From a checkpoint of a small transformer trained on Wikipedia.
Architecture: LayerNorm before each block, no position embeddings, normalized queries and keys, ALiBi.
Training: a variant of SOAP for these matrices, 109M tokens, 6641 steps.
Each number is 500 + 50 x the weight over its row's rms, rounded and kept within 0 to 999. Layers, rows and columns count from 0. Numbers have three digits each. The size before them is the row's rms in percent of the matrix's.

# up: layer 11 MLP up, 512x128, rms 0.254, rows 276-328, columns 0-127
# down: layer 11 MLP down (transposed), 512x128, rms 0.269, rows 276-327, columns 0-127
up276 095:546546557483511540450396532615559523504448550581555500525539516543535548533421418495484427507437497424461470551492459432516560455592389505547511489583463496455572485549411538447483519422509592556423503475488514555612496459394533460504484536458533542514521483473490523586493448395554505500556508484475535499553453569455499490400555623434515430527545490467497492518547543484495491557515
down276 099:603508492528522473542584547527498548527522480457635511523473522611471531529584491479503550530498400394514557502527572427452484587400450519506573518536493523480495512502543458522525389507481474547457501411422542523424520533555531508565541502449518569473509596552582498443414489516510522467478468500594542489574518435468431471577504584488465435538427460458518474602440528517493584469505
up277 105:438563524537561489447444418505501517484545497486352395464522544512531526420490574580595517567461436544471525362440480584486427548515453533484417487471509487525436457525497494496546504507437442550517462537508524463523427456530544520519502508484433523600494549466549570425458544482483518492457501484519481512524514455501487524490430528511535493585539363418590582579574426419461518521524
down277 106:572540576432554508519463528477506528581544521566537574526451432505607464478434590500579472523485592478489460488473399437517547452560536476557506423504506485479422431449494537545474539486490547521452448470558514565429441541445566534445535532456587572620475371522539585457411474522478486433507545427560480504520509466451470527434450540474489563511431540439498546516457459470577468554495
up278 099:478475509435524494452451511601472518452516474575511586472448447453531438492526564580507470562445463467517456501497534517521502463535467536532495564463478552475498434539483479466553529440461625515403416574540446517457468473511545527529515483500453546544557515515508486391377512422530567478510438565460611493487451492571520530530533412497486461460494441424427517463536389457432489675517
down278 104:450474605476561513461506511511477450539521506468471478568448551487563450488453463425526427453439432437537483466485479479450482463565524428468517432609479542547474486553586523541375458555623550461515403537447447483505533573495443504454498467477565563500522432466522525494501602552468454571540425620517481580506449513493506488518486492485466543484516400428462458447482497426536501390593
up279 109:485571544517466471563420533462477480519542518534547460470432504490520458530461516523592587481518470498522443506469447477463381407516441539482507402445494494489480604491517426526524436509589416485520544528538440457589482376484482453485464510481524524482533512501418380547463562468546524548502574538400536517557405443492488424493562467597469613539520468542480499512442599453520531437552
down279 096:441488509518510448565565459527480580545554527473488411552461527569448525553480463457526492492467440479569418490596506480487591560452498584539530423510497485423553524540517493445387451511504439519483588540433459446430519524332590456498531536493546574505518443536435500433446407533453471495560539519424511393497443476508497497502509544477539570491441486480432555573532436517576465461548
up280 100:480425441436462494496467570469452510548557514576540471469514515522554634488562440436494416511476527503392528578503473345570475499469538548525398533429475518490468486500611533541562495563568475541397510504497584538621483465515431509497478510577523442539491402487487461585537512535516575461535504519442534444471477426459494465475494496503476442499498515445539509484430494423433485531409
down280 101:464423493450469502488440370507522414644519546449521509465518444535493455455478335539533564474453558453525497493521499585564454531533459470534528418569530507588513476526492511466502528568516485522516587440469577472507455503472541536506538435549516410469421477570491436490445449407404491549438520528493496426451509507439482444633455470565546530443545445498534495498469521483439500500557
up281 100:648509501509437495550452528416458486435509560510546489566458460492563420495496480476497544511504599491468507371443490483606487481506485502454492491455466540444525496422443538430457528485456459542480545399530468437472454495508435428538558475546493564474513464441557548529480489419473593540502540514487422493461531603365461478551510529543507446531498544484622524524377579426484501518529
down281 102:484464436508442543424475499468420447543440533446503477560349472503519554591450610480473535494426390570534564561463539429441485435469496602453486451540524509513510600435513566490518457543583546559488568535468478530458461498385449515509577487532552449464522507504546461539513537520604475509497422536524499466478474442501511389540483493411496558472557521433533549461522538437571491473510
up282 102:541363584576454540440490514483474477552521464494415486566540493436529590484527594493458494577534454559480555505470433460511510501573549452409506536476606477501506512480492494457508481527457545473498470444463451515550542567404434501472439529523499510508491471555398440543449498466497511425511503517605428531386515610472527400458603461504579443527569490493456501459558493471540469396541
down282 104:547584527474547544483472503524532511553459453524515524464497449501468480436490520576544521542564550493548529541434529550446509457498510584433485462502537560445466496519571526476482469447416530488497447468594497517484484513641634596516452521525546446551463429506567419491402566446528604474511546500369562474522450449520433452575580566542485500538431451563371521515485479505468521442502
up283 098:639457500504472459437462468514562547493501530446482368545540501483499468532534557507537518391378540521531524480529505628408610498604532526458459561526544600499447501480503526496479536436456572490496494459493448503583515546558433573486494491467564575453539482425488479602464470518531479468534400437534426444492461530556540517449488512457459395474530497489505567533563484469473461453546
down283 097:523494514514455535530431424529450496474514530498521541436568613487507574573566460516482462513530559532329485433477494426464508445506554503549515417491516489459421432453539481511520499486479520548502493382459518508486494603526462463548491524547587541578507476564525481442495558600551451506478499369499371478495593468497500526449524553553545584525486472457424472550596526487450481573463
up284 098:577458563521517433500508584511406493413444451557582528542498462424413413558524541521504489553496558568464445455496521490505549531457495476477436384521520503502450466461574550539542484381539507481599447556537543494527539493587429593481507530488474497518485563503438445527613506536447410499478517370372494446481444537504505461502532470419591500464497495455510480547457463468500474521561
down284 104:362471533491393660478505504565514359515571520543582502483541487492536573497398576475552510562588582490480543539581520498463513461447521517491459505544532466463402497586517455547443579464494435445466447525477491447427489498436506534493462452487461520538522547584512530532462521491519396444523478481529539536518442413467495480455529523522499453549404518428506535524523493462570530579478
up285 109:495411527496481484481558445554445550477429457562479518528443473528482506473496463527543458508478497447573486487399528577590503555585486515480445490541413588424516460599530461509585474449498452460521421469586504487498419402596535472487521497489506499482545517383544515464517526444421589487593463431459532591502496479468450479497373438492470574453433622559481540457490501492463521472533
down285 115:590549480510539446549505548453470431533463514473513434458492452555471468465505430454519553545467464481523360608489512553549487516505523436511517433520448498470491463583496595393462459475560453524581635468579475463482451494458522508546480513504545500526411542537475494479516520457500632524480494459476418453462493597515522562529657487516430530463489493552434506460464561427492596536537
up286 096:503528487425489428436521457531539594481533583476449517497574494464571583637487466547509562506542494562493558503533396557521385545455520478493447500374611526468596500469469585424549393481481524361488448479454488536463534474520595490570520475440475430481512483464559466503515504453544466482487556505520450466458499479485433521566432546585591457494498516525490444499452468500473495517473
down286 093:359516396501569524486439465496537540456503455488471484458507485518504489481579532486545420488537525563504519475593490476592553445417539569440521507472424491497567534509528463474519585436398471528516471486528533568517475526523495488490480515524488402503507490456521459410528466474582656513428431564482588461455431473480572467442421433446419481497489594536486527588499535496515512598575
up287 103:502451525477511527573499469526427541493562431520585425511497449494570520529458560496565472514507536431534470571483432550452552617560516508410584480495521439429606488496469565550487510442508550448491460467497494481553400495556531500456549469365525553537466508582506482524466433489482570553530475474507553552582434491511487475470427390497499465501457460497458531588437522410377593476444
down287 107:446548517485638423425468484475479518504429575481472461393499489522456487492545518482462478503470513518472417502504505471588570547438521473493517541408479529460448419479475543509463453489541417449495553473557543476529554457512430562589574549453520481519561504578525575454465632530484472545522535525570483430414459540506463493474585524513513506408599540495583588460492555612486490427561
up288 090:508506527520485412499458522535527536505570495492500473477548444583534512436527551558463443433446490558484538471444442483502444491497615491461432535488523420525437559491553596483490449411505514608536467478424499463534449491529420456497599473458554510524669577442439452516469539473536584561486592457501440445539562439537447590503522530457507526416454572458579498536515522488519434551448
down288 091:538554431524527474489474483480437581471479581563478522469511470521433488550436527472462482460555431495494442429423518487487533469412543599487463482476416565493476468363522538487462431530423446375560501514534575535634481440542485603448470460467438501582508486558504439545539487471558493552568524507408511509554414473567503463581513567554489492529430604509546461516526437492459518501481
up289 095:425514544471526474522470459499516540441454518529549554582483471489505492550441507441568579391556367568512475418494518551495500474499639500493407575528537468487527520536470502573476528474450605427526533494448453484499468468548505444676485477426562551509526458527528380524495608467469458564492594490508468498505552500528505492409425508417477532454542459495512439506496467543481475549467
down289 092:502535557557441464475545459598473487582454391516458481523512565540508429501526498469537412456564493492442560497628373440496511484492427423434386501460453515520508541463423518431576482494472531468499457489544508484520402421524427429539574445571560501562516516447451551504487508398528544446538438558483505483483558454548515485457547510520512611443426527518579566475522537519535555527500
up290 107:524453451401536433532399528481515509432503519533520453453472504548506459529484582479449481540542483491462481485461426459518540419537579520450448472562601564418515536473464403418492609422565473551466446480483505467494511484514447468546516630485463587512344473481477502469540520484518557497493449544520471522477591407510529498568480434502548480458494438490540494623596570465477452470550
down290 100:538471543564544458519512472528479551421501478452511438527509469432473467529389518551496475498494448568537526527467568547536503515438433488374412466458551545424470460533497509567492491529500530480527482434628517561439449458581508482441507484575543396556593586447538531526455578442466560588447384529467543494462453520540449517508476506397475486532425411503548595524446488486560489527548
up291 095:487510552521496565421477461496521468518529499378483433448533497462507520489474595603592506423445577476477499501468498593442427514492478465514477484477515534479489446418477577446461527543502546479488550484554472449519409553500461488421508574507492602518522489391509528590523521422521523455482468539529498487598574622512480584499482434548521500366561516446537447631515487471571516476447
down291 107:456474492508520595475542542504514476400435493462549527474433533565433527582482562387522448446538584492406449487476564624465576450485490545619490426442489539491462465473442432442496555492538474457496566489551518478504540535578528538589416511477444497478572467569464555507511439540468449411552492514442545536491399549484487558521562528451467511499476593489533463561431519493544544595466
up292 097:429472434564428480514513485566590530557536548438518509438478498514496512529522429495572596435474368492418512422541527495567433502511453510428430505487472490428532507430485438521535566402520496464549534611572408502573540500596588507499464538557526542482545503460577449541408513563477486472509489424457450481453494533521557564492400538521563494501477556558489466556551485566423487511556
down292 102:572455546422474536557559511498567486455450473541566406523505577497383460566635492472459499527531566450492457442593616448507484522562535500509533522498540455477517465563453446502470529486545428485456489426445561474498557494556514458521448518534472502507548550540402518509567498436531526502433526490512472471450474544470415477462599609429370422576477527464439463547551540466464548526533
up293 106:500559528510544519380393476603569525432612609457531553476569502455523546467542445612508495496534412437510463536473421612537521573425511462508506442555553559487512443550477455482474555532410489558531443458496542496475448494559538394482452469489503519473537504430497507514440521553515538430521435476524516573510533566507536420461469490479456470424538441458576576535519568446493466452462
down293 111:538512622464529411512467477470495412613508504522508502528540560426570484471605527542483475576525475509568463477437546517546499559469434485536551480607511526520523597557568546513455452541508550509568469481476508505509537508561511524561477535490449533528510511506469527469488505451528490492502454518491542635468536409375537507492424447429641586465442451523501472511584578402507592490534
up294 098:558473487560507602502576534481563520482434439516495435517465499539574506472434534566362480399561480489529448500487444554530529467507505458460490495553447463521543618560447509536536596473562516584493549556469509455442521431522506518482376548483514468550445473502436698490517491544539426490421521497401484508486542509468462408534528419493463453474580519477505485479482556545476497494463
down294 097:483499417493536445481567473533510444546500496419553483489541485546477497466584516516531558518467482533555538481501499516557487549453438549524542521472574625479588535454549501407422501480438522370449581511537467536544546482473532544500522463492348512505507590516486492566459458466485431539512530548441572409510561557613518539447458513502490508581435410546440453583530505523469559573599
up295 117:498437581488496577451482491582459551417457501449478527598450487466598563531457544544506493534489564519565493518531453470507483531475585499543503520447439433459499448396449487464579443444510513479410430521523490456465442520464579512511548535438501623408571426477493493564423507463420584517573514490500534474435539492555438426470552486531437514486526539653529505503423478468461584506523
down295 117:546530480461500481524503491493477533465540491564539541435568623489570524342455547533532519594516423413545570591414479436516533497544461404560544532411520498494526483500449548498497451496482451461592485525527572511433418520617513486476537523547508539538528541502547503476538545435529510548544460525520571468459449550467506510593511513631547409388495474527573508439457512475541524478534
up296 094:437522501483488486498573471513462440519541437546545496545494443518463546536519398492522478496537466465489477455403474540488392559462545507422531517571466484504565435511429566509514498657517545480427469532553362463511473478527386523540536563527476522500393534525555460444522490466527586554569542453412478401456601468529513449444466565480475500484593552506390516528582513517474489505509
down296 092:465518558530562558453548570522569431545485538487497445563572524528467509422448572528565530446560482541541515467520475410514544418568502492494446455455519471435368539468595526464487623466527500468444498560542451527520516566502440460472542639581522500535587520460501584511582442498474451509526445559516436503556445472467466495445452443570435459580495517532514389484465454424502461496488
up297 090:482471563471452500455562514451385452412498497518443467457537451435561533551514472487512446428428470493531541552461465459540479497564555513487454482524566493494494484525461558451512599583497464530607560505537551456485517484616521521369401503453424470509479454609483501436490465460501501527576362440472493527553548545496602495423598492435564449498538538458502487480425450430501538485514
down297 098:583388537449465499504466486402477579610533489411552558505548501585518610531596408537496433492518573478458512475575590483629454489494424494501572570506486513514496500502490449514468407539479504553492531434534436488456519521472396540570572485451531394526462499549528432530544497497478576468508541532521497473441377435450491517472536526443492523473497505436478493457545475506490520473407
up298 095:490574528463460480578523467551519502423567447464488494526569546575532497530502499544470506446470409522473418559465550526514520408504531489544424493485420512468536539522512585504435433486477515533548498540451556458533497419480510572481413449454492479605531466465624533563468418456513398449429505448446444592513497552571453454572480583615529508494457384495529465446460494571488459549437
down298 098:540465533461473403554528422512392494501527404523478529493562507493549527509544539516482435474487471535506564366479448593502465501536542534521542590517525419383496476519509532509433407512512523566413420583532520534429550517546482522508527562515434589467401545444465537480460566604424476582568433502383485483511486429443492570476535464447505494530542566561498481484456534552501511526485
up299 087:402498433509462468567553482588489455589569498557463532463469420430579426536523427476524483470531449406480494473476486506516516511486487438483544504492532502444556546482471547472452486525559606556531468448484588608582471470512436486477439512429555541450590434524515499393498535504539510610493459489578547591562553494462502503448495489521537487495561527566418559571581393532416486504534
down299 091:419548446496489574478533507467517437496541512442513534521505502440521574512417516533535496508604500471522494553494556583475460518591573445547509580552474446588458420518440506489554585406529470495540491515464432494495517511468448564408452623565497462506506493417591448514633520487492524425539470468597498516481600418502516476501557639454468494440518518534496547506602553501509525485527
up300 102:454566462596489413493484567567506525434577525461501506508486492480587532519563473582416511503504503605478564531585498474519401549459513514598434595494538468536447596533537509451529504614537529563540456529491517429502514509470523538516512574478472446535484465390521571455519469474441505565435543548426370576452496448512543551516476502470535606468447458551462568482466467428439523499516
down300 096:481507567443546514541540485506516518508429443452391482490464502423524475460495570493461586475518501454545537506534490571403504476558504428484602574515415478472498499555520458492538434483576481446396560494523486451462425366423515504504509498529576500529528426535493519509460467573474542405440607479425474495436498490433483638552498519520558566502482456606576578507521510547545473426532
up301 093:509470511597562561499403457472476448432561483445427517587399561481566506463507454487489500540524467476604408479592402519585521514559433464457515506489459521575512553504515449451536522479588578591512510453545487496573586504406530422506446502485555519464556550539477413495503477544512559456414443483498386444483499551482525459478548429564456462476550460532521525468551491562508489517601
down301 101:484441480501488526509411501457465524543505379502482408488459511494484450458455472527454459495508549502546569619490492521526421495456515391533508507540552375512577506530499545499553509555519557391571457493510479511518594534458495439505606488409502479534567422512484517542475463525504474490432590540460452520496573528527509479443558409560576519501524373468513561486377428529560556556449
up302 096:473543523476425431571546479491460469454425488549571498468424570463482473539516444459506408554508469496399536449494548552480552485539629633510506503558480489673491523572492446476511556433471555596572454560583497506523513460512462515531611583452535555554522555495484430438495489511513461515499538524426526512514514490472514485488542501555412495433442414603463470513529484563528460489503
down302 107:473397480535546533448463541473555472560528517513516488561445457492503419502463522517443353505427450456442487474509408496455467412465502521464444549549477480488556491568567548542534447417440527543456398474509491515504532592515560460456492545465507521614511508563521475503522439592524541529523437460533579484532573524505489487571517472521583559462503519426385433419460430480537453640508
up303 098:508426600522420439519512430481452543582480514352411435541473485538502545592468447467447476450516581441469514545527442485487481525543539514523460491498600448559430519501461541468499563509484497560580474518405533454541513442495484444546475509512593544488436457549607521476476521499421544572434476482524556440555530454625494495483425405522542507478462456599568502455497480537460551530552
down303 097:547454583552531482506509509509453505445600522468355486547475504503489548434493423529576430479453526476398435615499544559501516515545547493483509509521513525571468545554496449395498546524561460538520535507487470664521530469455562495505528507530456475527506492583503486414449485524535463592454510548591478543566589450534547486640500468508463554515581500498462500460430515498427558432551
up304 104:474503618518486454485422539508492506461481495549561464584444460568603498457507378479594507559556549510391596560582450460497521547605497457422475457462488426389485407540484460508464611462546448517500567497481451504553566494483543428505453508470466455495506498505556481537489470527564501538454506574461569419488481535457449432551532536451482500561616493420506493475465488442524459516528
down304 095:475503613474476454544537552447497529561467567525563404513530519543656549469519345457526541511536444519526415532502566500538535451505493470486556526484552429568479537531512455532510474508456481462465586522498443501524487548546474521480454389516528513558510534487525480495532565468587516428415457475484497494489547532548469401526398504384499440529566571501535475563538463499625559569452
up305 092:504524564495509470506492482534482548560546535483517441520554489424539450536420542458510538451569663539427513501429525505451487530396564488494563560631464449512551551361575511521469492605475480576471477527547488567516532527451591430464506570535452487464550562519546418504428502472509553546524411466446542562524451405505528452441442453528465497532500499498572519492462463507433500531420
down305 097:462455469518427414559502496555553464408516493571536573471486475508517490505542557558506472508527576460626596593476512549442520394432548429514557527509590462530445529441534477518484502425480456543504516470498477520448582489525467529434453489434589458480479422571562498555559466501469553495458565489521488561535468499453529578554470482475490489502581593623513507561482444504359470494419
up306 093:453552576496579465529496510551505478500442544536483464496517477470525525474510519503590439503523510505486472557475412528529470521432559480409464377501468459401512356543532487491555497549498470471491568480498492475599447497523617567412486504504537548536493467554488589580635457498469592521467471475529538453480534432428431473458504570515449597625501503489460471544548520556473548488400
down306 086:573525494459535600451537517508517534653478531522536391494524541479447488440473517497397471486492416473436516487445513451425554561500515504577476510470606512589408607436490526517519488412543565527493490574544515564551492511565484468492518575520465466442530522484500446367418563527493416546495481502471518553503505526649425447539448492514439466474438528459531428472505484487471499542521
up307 111:565473521552443511560447494506520485433552484637500478514559566386499488420450455552476437510562463519508531641437566569470450583477480526511510476558426500513514530556484508492520557509482534512469519427589452473488466570496495390577502480515500412458470608553434559485447432579464521551417474498506493464507526519558519576447497507505473497396443421376463465490529516469466435467485
down307 119:446470486509492512523476458538482530541475506556461581545430535503441555475537459570470545507481466515410468490502451553499478577449463546452547447490538439523555457570565492409499522474462503464481524489397583511460487498540576540524526530561455603461490458455412512404518433583527428628547615514545482460498666519482551438519546566486483514417416491426484451496446523506472576551467
up308 101:498454548442456539508431566576464513518441463528508510456564523512532570574499542453457555456531482544446447567458488579538547522544490506551531534651432439503592497495548498474463585489458559458528417473513480411556450555488505490474436634521500521442513466472447527582511414496501436498555533534496478465551474533574449372497432436495477428484515510553457558514427558423398498433528
down308 106:545452538502419486516426634530543504515542528562517527615517429499469552436460602494484547467431499583527555492432496567435431479546458548466476438464394485475465470478516503555492553466549515499595544452575559468449432554542518502552506446546452518512520542556574576467373486527494465488536509427445443439499499500523543488544530515514561446546500507603379486500552496468423400523479
up309 080:471436513453548461611484440440573493426427520471559585561498536387504573478544462533456521540456414460446471533424540500463627483549533423488434496528391531468570472531522550478544552573548533568530430483581541542428442451524500521500519499501508440463512466535500505563452556519566497502476490570522530559422428429572503499558480431488560537544486385501457400498477460489534459483552
down309 092:587494486556489441427541503461527521504521525513499591447464500524520517492376548506463473485514501375477456479495425407483466467607461511407529531567615475504511524443492517410605478435501553534535476447494499457579470447489552573494520512489504566549473475620386544574547520473490443577423578534547523516536457532454492575492431489600464554477489514479428569463478489427545533534497
up310 100:488481485511553520553455555577479580404556420476507491526424515452409450608487496442473492528568533564539560467422478583457559532502503452429490385544530516551416536508545522445524531523446485519513464552547456658523527544408437478525512504444509546553530574569519492559430483483478524530412535498562491522482411534506445518531502597457472505536378493490519470462442483419535513431542
down310 109:455465508526496531545541492415541467482502443453458443454493517515496548472470458471527528471477575581477375461483554513446457533555504492496446449504526491545589543482524517564464381539421490544558565455362454465435452531432510503463549484537444351464468536425453576538499497485478538529476513585446481487397455523554507517463508549567484492651532563491434598493542527423465497452477
up311 093:464350581487472511631487470548452465507531449525574475457461502539494548446568476590424537382562488474460498493516507490495539528533541553534468509470505466467592491457522439523566559436412434480470495551565548445491471488486410522541548439454542575503509576490449474503486464459537537632548545541454485496489530431570493517385515489455417496424468486545570447485508453483515466426406
down311 095:504482514496482472444414530555480546509453510464424571490475468521494540584488415520492528549472527468540461583525521426522456488480398583451528522417521470601513527524585532457367523594520553472436466494559537579588548516484591531501447523520473584457456496520439457472476465512576566384543456432533525404582448463497488589498513470493502433442511572496532421457562454509426520460460
up312 090:493519516452460421489462547532482457419506508502594557525491443537489594492531511545444397559470540562563531376471534546386409569609501579517501548496489479571512476510429502545572461574539497511610540463549499549453483526490542435590566470442481468546540534473449500536474551474446566482487567540491507491484409485466498490598469430486437530458419471440520425411478540450448455461478
down312 093:553449544540536529523567446502517485529463417529478516539519467517533501433551437434499487428557507478575487445418562545472519551549485459479488553498499516501480561369474496489559497554513509443440608515445459540528429570448497467465435533482462496561581513505513514507424606421557606571458499484529474381527454512527528490444480453411536527496423505486353399566532513597562494540476
up313 103:447493626575451614464479437536443472459540516499432401470488582550545457523431536568457381548522482453421571502460488501445537567414449511529541488418494468556486487500497482462470487515564468507457408614462529520541504506518499462505460480547467409459435554501533514559550416533530442524456519490541532614539566374523503530486445551608492563494468438522508511580478495481526465519481
down313 096:558472479429530436504483449400509553489455500599417545562480530511500470480518462585524538424480457470503422493566480411543491402607530556603516491501489494558495541520488489475442458516433585554506493554494582468417465542451455482412470505524463434564484411520498564447478479477560512419455578486512417441536467449469470518571599422525552427542506484454389560522441503561467547511511
up314 085:491452453607467523542495533432448623464540505461535435552433529465481484374553567423534475479616402526536463511490473468465459457618404530575556508515467535568535538463469510559478532437470498607455501653499468547477537545413562493500515514509475433507542483497554504545522543435510503452516501486519548366548514491531564535514418597496493491516527510546539507442499519481446526524540
down314 108:526438467514455434518539542503388531467477487500614510453635478478518520532512572486553455440448520486543439488462493647470541445511429467522548484551423513479550521477539520499452483506453540474581484479492482443518441403544502496525389500630523495572515430343500565526531427513486524457493506537511488548491497533510443559495414444504557564453567473541443433536499473467533544597551
up315 102:498553641548469480494446489577526537532554511372547517527491546409546479539593460505473506435539482468465383611437564445506563467498586530483563541418621472511551482500569452487448528505446524471524503499615444547518474525445464508507501498486537450588491546487501490520546479459510445533468471449443501499466529520534422558466524488554506508474426384568623484425519525549507446462460
down315 108:456598562529490520461526492502526510499442464490543459469497493391340479453490559609469512489470445438480496514490563460452509595462562508445541410542460542531443385571424448444581481511466500564499469496439484529579488583462517447509507450505560446489546467518498454573466470491563465573557447474460498488513604564525528552485473525459532514511582428536503547626526588587483512467459
up316 103:449477438470477511499519522418499498491439615448529493460572558483453534536617542510448536506479556431506591523470492448524433413481464431474497439526512466473472509468503451539491570483535469509516418505547476567529560479457519489587486462557460453548530521505542400580411604497591478422498444490494420462423540521466581479522434452416446414529595559520512467499578622534565494536485
down316 102:502481493552562631460491534473515496537504496460581509490554583414467568468521543530502399517623396498477536464565470490500372484521507487503463555513464533567546547511474361453471543492542515546473514417491500453473466554402523507487401528517514491594530498453468511491581563514434543447500568502499549537497575511482510491496552489474483359613496482491405425442437474516463484480546
up317 102:547564509492520491440479513460498450551506423519570517486563538442455540449518427471462483533555560485488479378459482545514477458423530564549540536443500545541421495466452470496531486438506572522576457480581506557536453477397548540537408528441485577593506512436510615470527481548499374444547519503455557499544473546597518409494444483466503432595481497488611484495550543478598593499459
down317 103:535473494558469526486500496534507532499513464472537433441469404478534470527503447500430522510477464494531644594535561430583544470480495565615465521516461511561463486485688426487474593469543472469556454602537456528556602540526399517510502515463466514495417468560504484572466522479520388532486494549486540529462440477456495500514456473493546497553528475487510556543438453466351494437468
up318 104:541457457530510544519495546536498493497435584497418460525468518474563393581411471547507563466514520512495490417517605446422477539505508565448500463501473511494508509511450450503581458516534532552444479494574451457538491616522481547504603515530598544581491556467511466493450471383595391411470472499488494558428475484500473593495581522532501521621525518556491409452425452529436433533507
down318 110:476443530469463592411451470442474462546502528435526513505516422547467591616442440429498489522559541467529456512458513548583405545538527474463460468492542562455536466494443474397471485563411485439501492530437589439489579555493525590428501477509463577508529480491497459437602542532501390574516466567538461498459450613568551471492508456521575458453530411526453525564439474542470505517473
up319 091:484459504486502462575517463475580601458474517455537487337506459559452485504426520414459422524537478474519576423465536573580559476541511552440461467505508530428496540508550428568540585413467501500527449564487535575504540527557416477476547479538582473499515490424408490578501568457558516569542416452416495476547539536505492487445540439546518491454450440478586464404527488540579537516460
down319 102:492583541499438461455438426544448407463452550487566473510491561469523553480442461528420489460469473430455447516536485506547540501508464464450475602491495542622553511467637558487404460495534490462476446568560438608539478494528484424507496451557536445482490488520613537544597528424456552437559526630586535474547494473542425474527501473500537414494408482476520491519427506503529462507494
up320 098:456436405478413465541452578525513460471505446490522521524497508581514480427437438560542495472590530564538564476571492441545485398498467485529534459560579554504555504560512397501548512513551518548475444448588570531477522505445494549441510544605460419463578489403486621537481493495425509557427361552450515474517480534470563467533498567563499522516488527486509444554475515448485484504616
down320 103:491465516522495521477499486513573611537419436564506508479459561423474536464482508462571489484475587534518606571485428463475522535513464569548394505439521486521572511554439565491474505515513552571563478475438457568462476549460549559483591519396477447519440538511422497423450507405544482548640496534526578452474567486479390481504584446535510527574542573542533524511543546528519523595469
up321 108:513533584535433520463551398516493531441401572528507444472452406473492433455470548416523488536515454491436501530543480507551571392486518411434452518465567510521536525549532591512475499547547470521427547454471470505571457515517537428515564536534485529481521557508586437443453591494432480509549488526481561472507471546502429455537480504460472542558435440559566426377476496480518640569411
down321 098:523483525452456511495486528555444510512527467547453546483481491522448461575495458548410451476494618562527445495479462593500560509447490581518496510482512512509478442577563542537586518564633453450462600498587571471426566553482556476484486459483551470470355478484418498487491521474555544504515549503507466499423547522504414591494527410478444528549536592523376473514591567518516582484474
up322 097:510452491532430480511515466547546542474488539646466435493543502486430408546503467462438430457482451517414532489478478548386520537458511553422506539508429634412445533530538466511517522467524507600367529476496455545480521349452525476512472540511573509439498476472574636551488482455490443429513503511553454532429472536481456503467552521450496468501615477544479514503593487486508461514508
down322 103:438588568489563521516517416445424496421441515533513449545473465383535417454525541509506528524591474512534440552479579547566565455545433426529451407505529553429491536530460543517485461518595551475440393504488447490562370538437503548486519507512558552562417506494484425520488496500556524473482464541415505545482502515566543507437485443417507452564578467467489521470476510435418562433564
up323 101:401490527419476473547535561564484487438464427516512523448433511476544503541514472564532532491529458590485607560484527491398441512423449519446560477455395427472533493538383503523499588513511494532498550448481489473522423459455465560499385518589461440494489588446505663502523484528457490524502480485475404598582473492516482517555566473545435489539420452504448538509463573459492485542494
down323 109:545457549513478554570508476521537391504509548541504531497437517515553465532568455560435491444453540473388445475494591560508522477542481470495636571573375450525509536476415475470417584492472493566438593487460466563410440526496469452489438495455465536574434489505443546559538406511412477437481459506575423546477433466493498541593536505532452510535557514499530526552509502550459588532518
up324 095:516471416523494497534441444480507556394608525501517435473451478487500535545563523503380513450452490445422495550504449523526480538549492538496413387432434511558491478522429576480543488518475515499506511641458528459471514464502520559491471492509450585546527506531477500509529526514599481494556473512445537412476539491414428439476523342593414547532477420475586467561545566438520488467454
down324 108:499492474423454502576571489467465455537560454512555516397573499499549425532514553513488494478523538625453433555586394494559480537473478446495580459491556497490480400474487514438465468473495574458539513532443427481454480463456487569468525489448445542621469657545456456530567503491541523458538460500499574562529430532538482568489493355492526565466523543551501606499488499487445537510555
up325 092:582442514487612465451404442564502515453467495492591418500537514480487583570535472569385573601522552462509459558511456529503445547503415444508518423529542549538623472508448447494435479489526588508398452529484442524571520462457454518588509568499542457545397527559535461547545483530573531490472460494465517420406538491502457469514558524513550457467469494463467537521564563500469500425441
down325 094:496511481620514526500490532523514503517495439507497513490496523492563517595516490536460508550443502444498427456449517538605439514413435527383411534543522519567485460529398494561517522495436556575581435449605556552479456497500503512531611489518548513634464547532488427509539427492408506489572441562449421439500552509553476589462451523470451528581518470558507487447423576448455500478524
up326 101:472556503478473539511500528460439413496556474493520560535515490456553499482488528477558390465477510515400530427521483441500506570347486493488511599551484473549472560443489500520594546523507534577546503567535542424489471433437525655544548474498549482405496489457512467513460484400508567491591459463557474500541487517429488496569405569477536548482587532521407430493556434496542523564577
down326 106:602457477502541517508413526523499449490509528487540477460544471509437531465488428504465512461444502624472551567450531471446533411513476413496512486422426481569470381600418594578491577548452495517516547527449567524486512519517534553499531463603536401464478409583518467498576482473395470480511567536525524496441450560417539496470461480583500473486509508543465512487379576519510479579455
up327 104:488502515496520512409575506526481452441537517560455362556456488537536513375551510447474439532508578543520543439466497469486501545484526573491505528496534549495528449455459448463445423516479479507519486487589507530556492566480542462551518549594461517527399444444506493461463531572390483358454411512459540463479466506596560490500397536577578514621483481428472550481489497522407450497547
down327 098:459556474463566578569467532427473525478563468467527532546518543586479508492430496504466494540490484504524442470504585476448532409524413498494441491493492484422528548481382580377607504408495491481582504538522451513435485446538510468550471574426516459482521537589462411504488536506532512450555439460532469440571392521566501475489491502508505473439405480439613423560529503507540457525376
up328 093:505507459456509500492508442581446566396542533454502478554499470439448528444485497620502474390535444526489422510524529535543448515542428425552525429497459562588483454428499409533556444453515470507450473449503557578518484508549488483609463416498486507562550503462543506536560451476524502542540476494623546535466462494528425596571489524555493582572499529493411421491582577575506521474409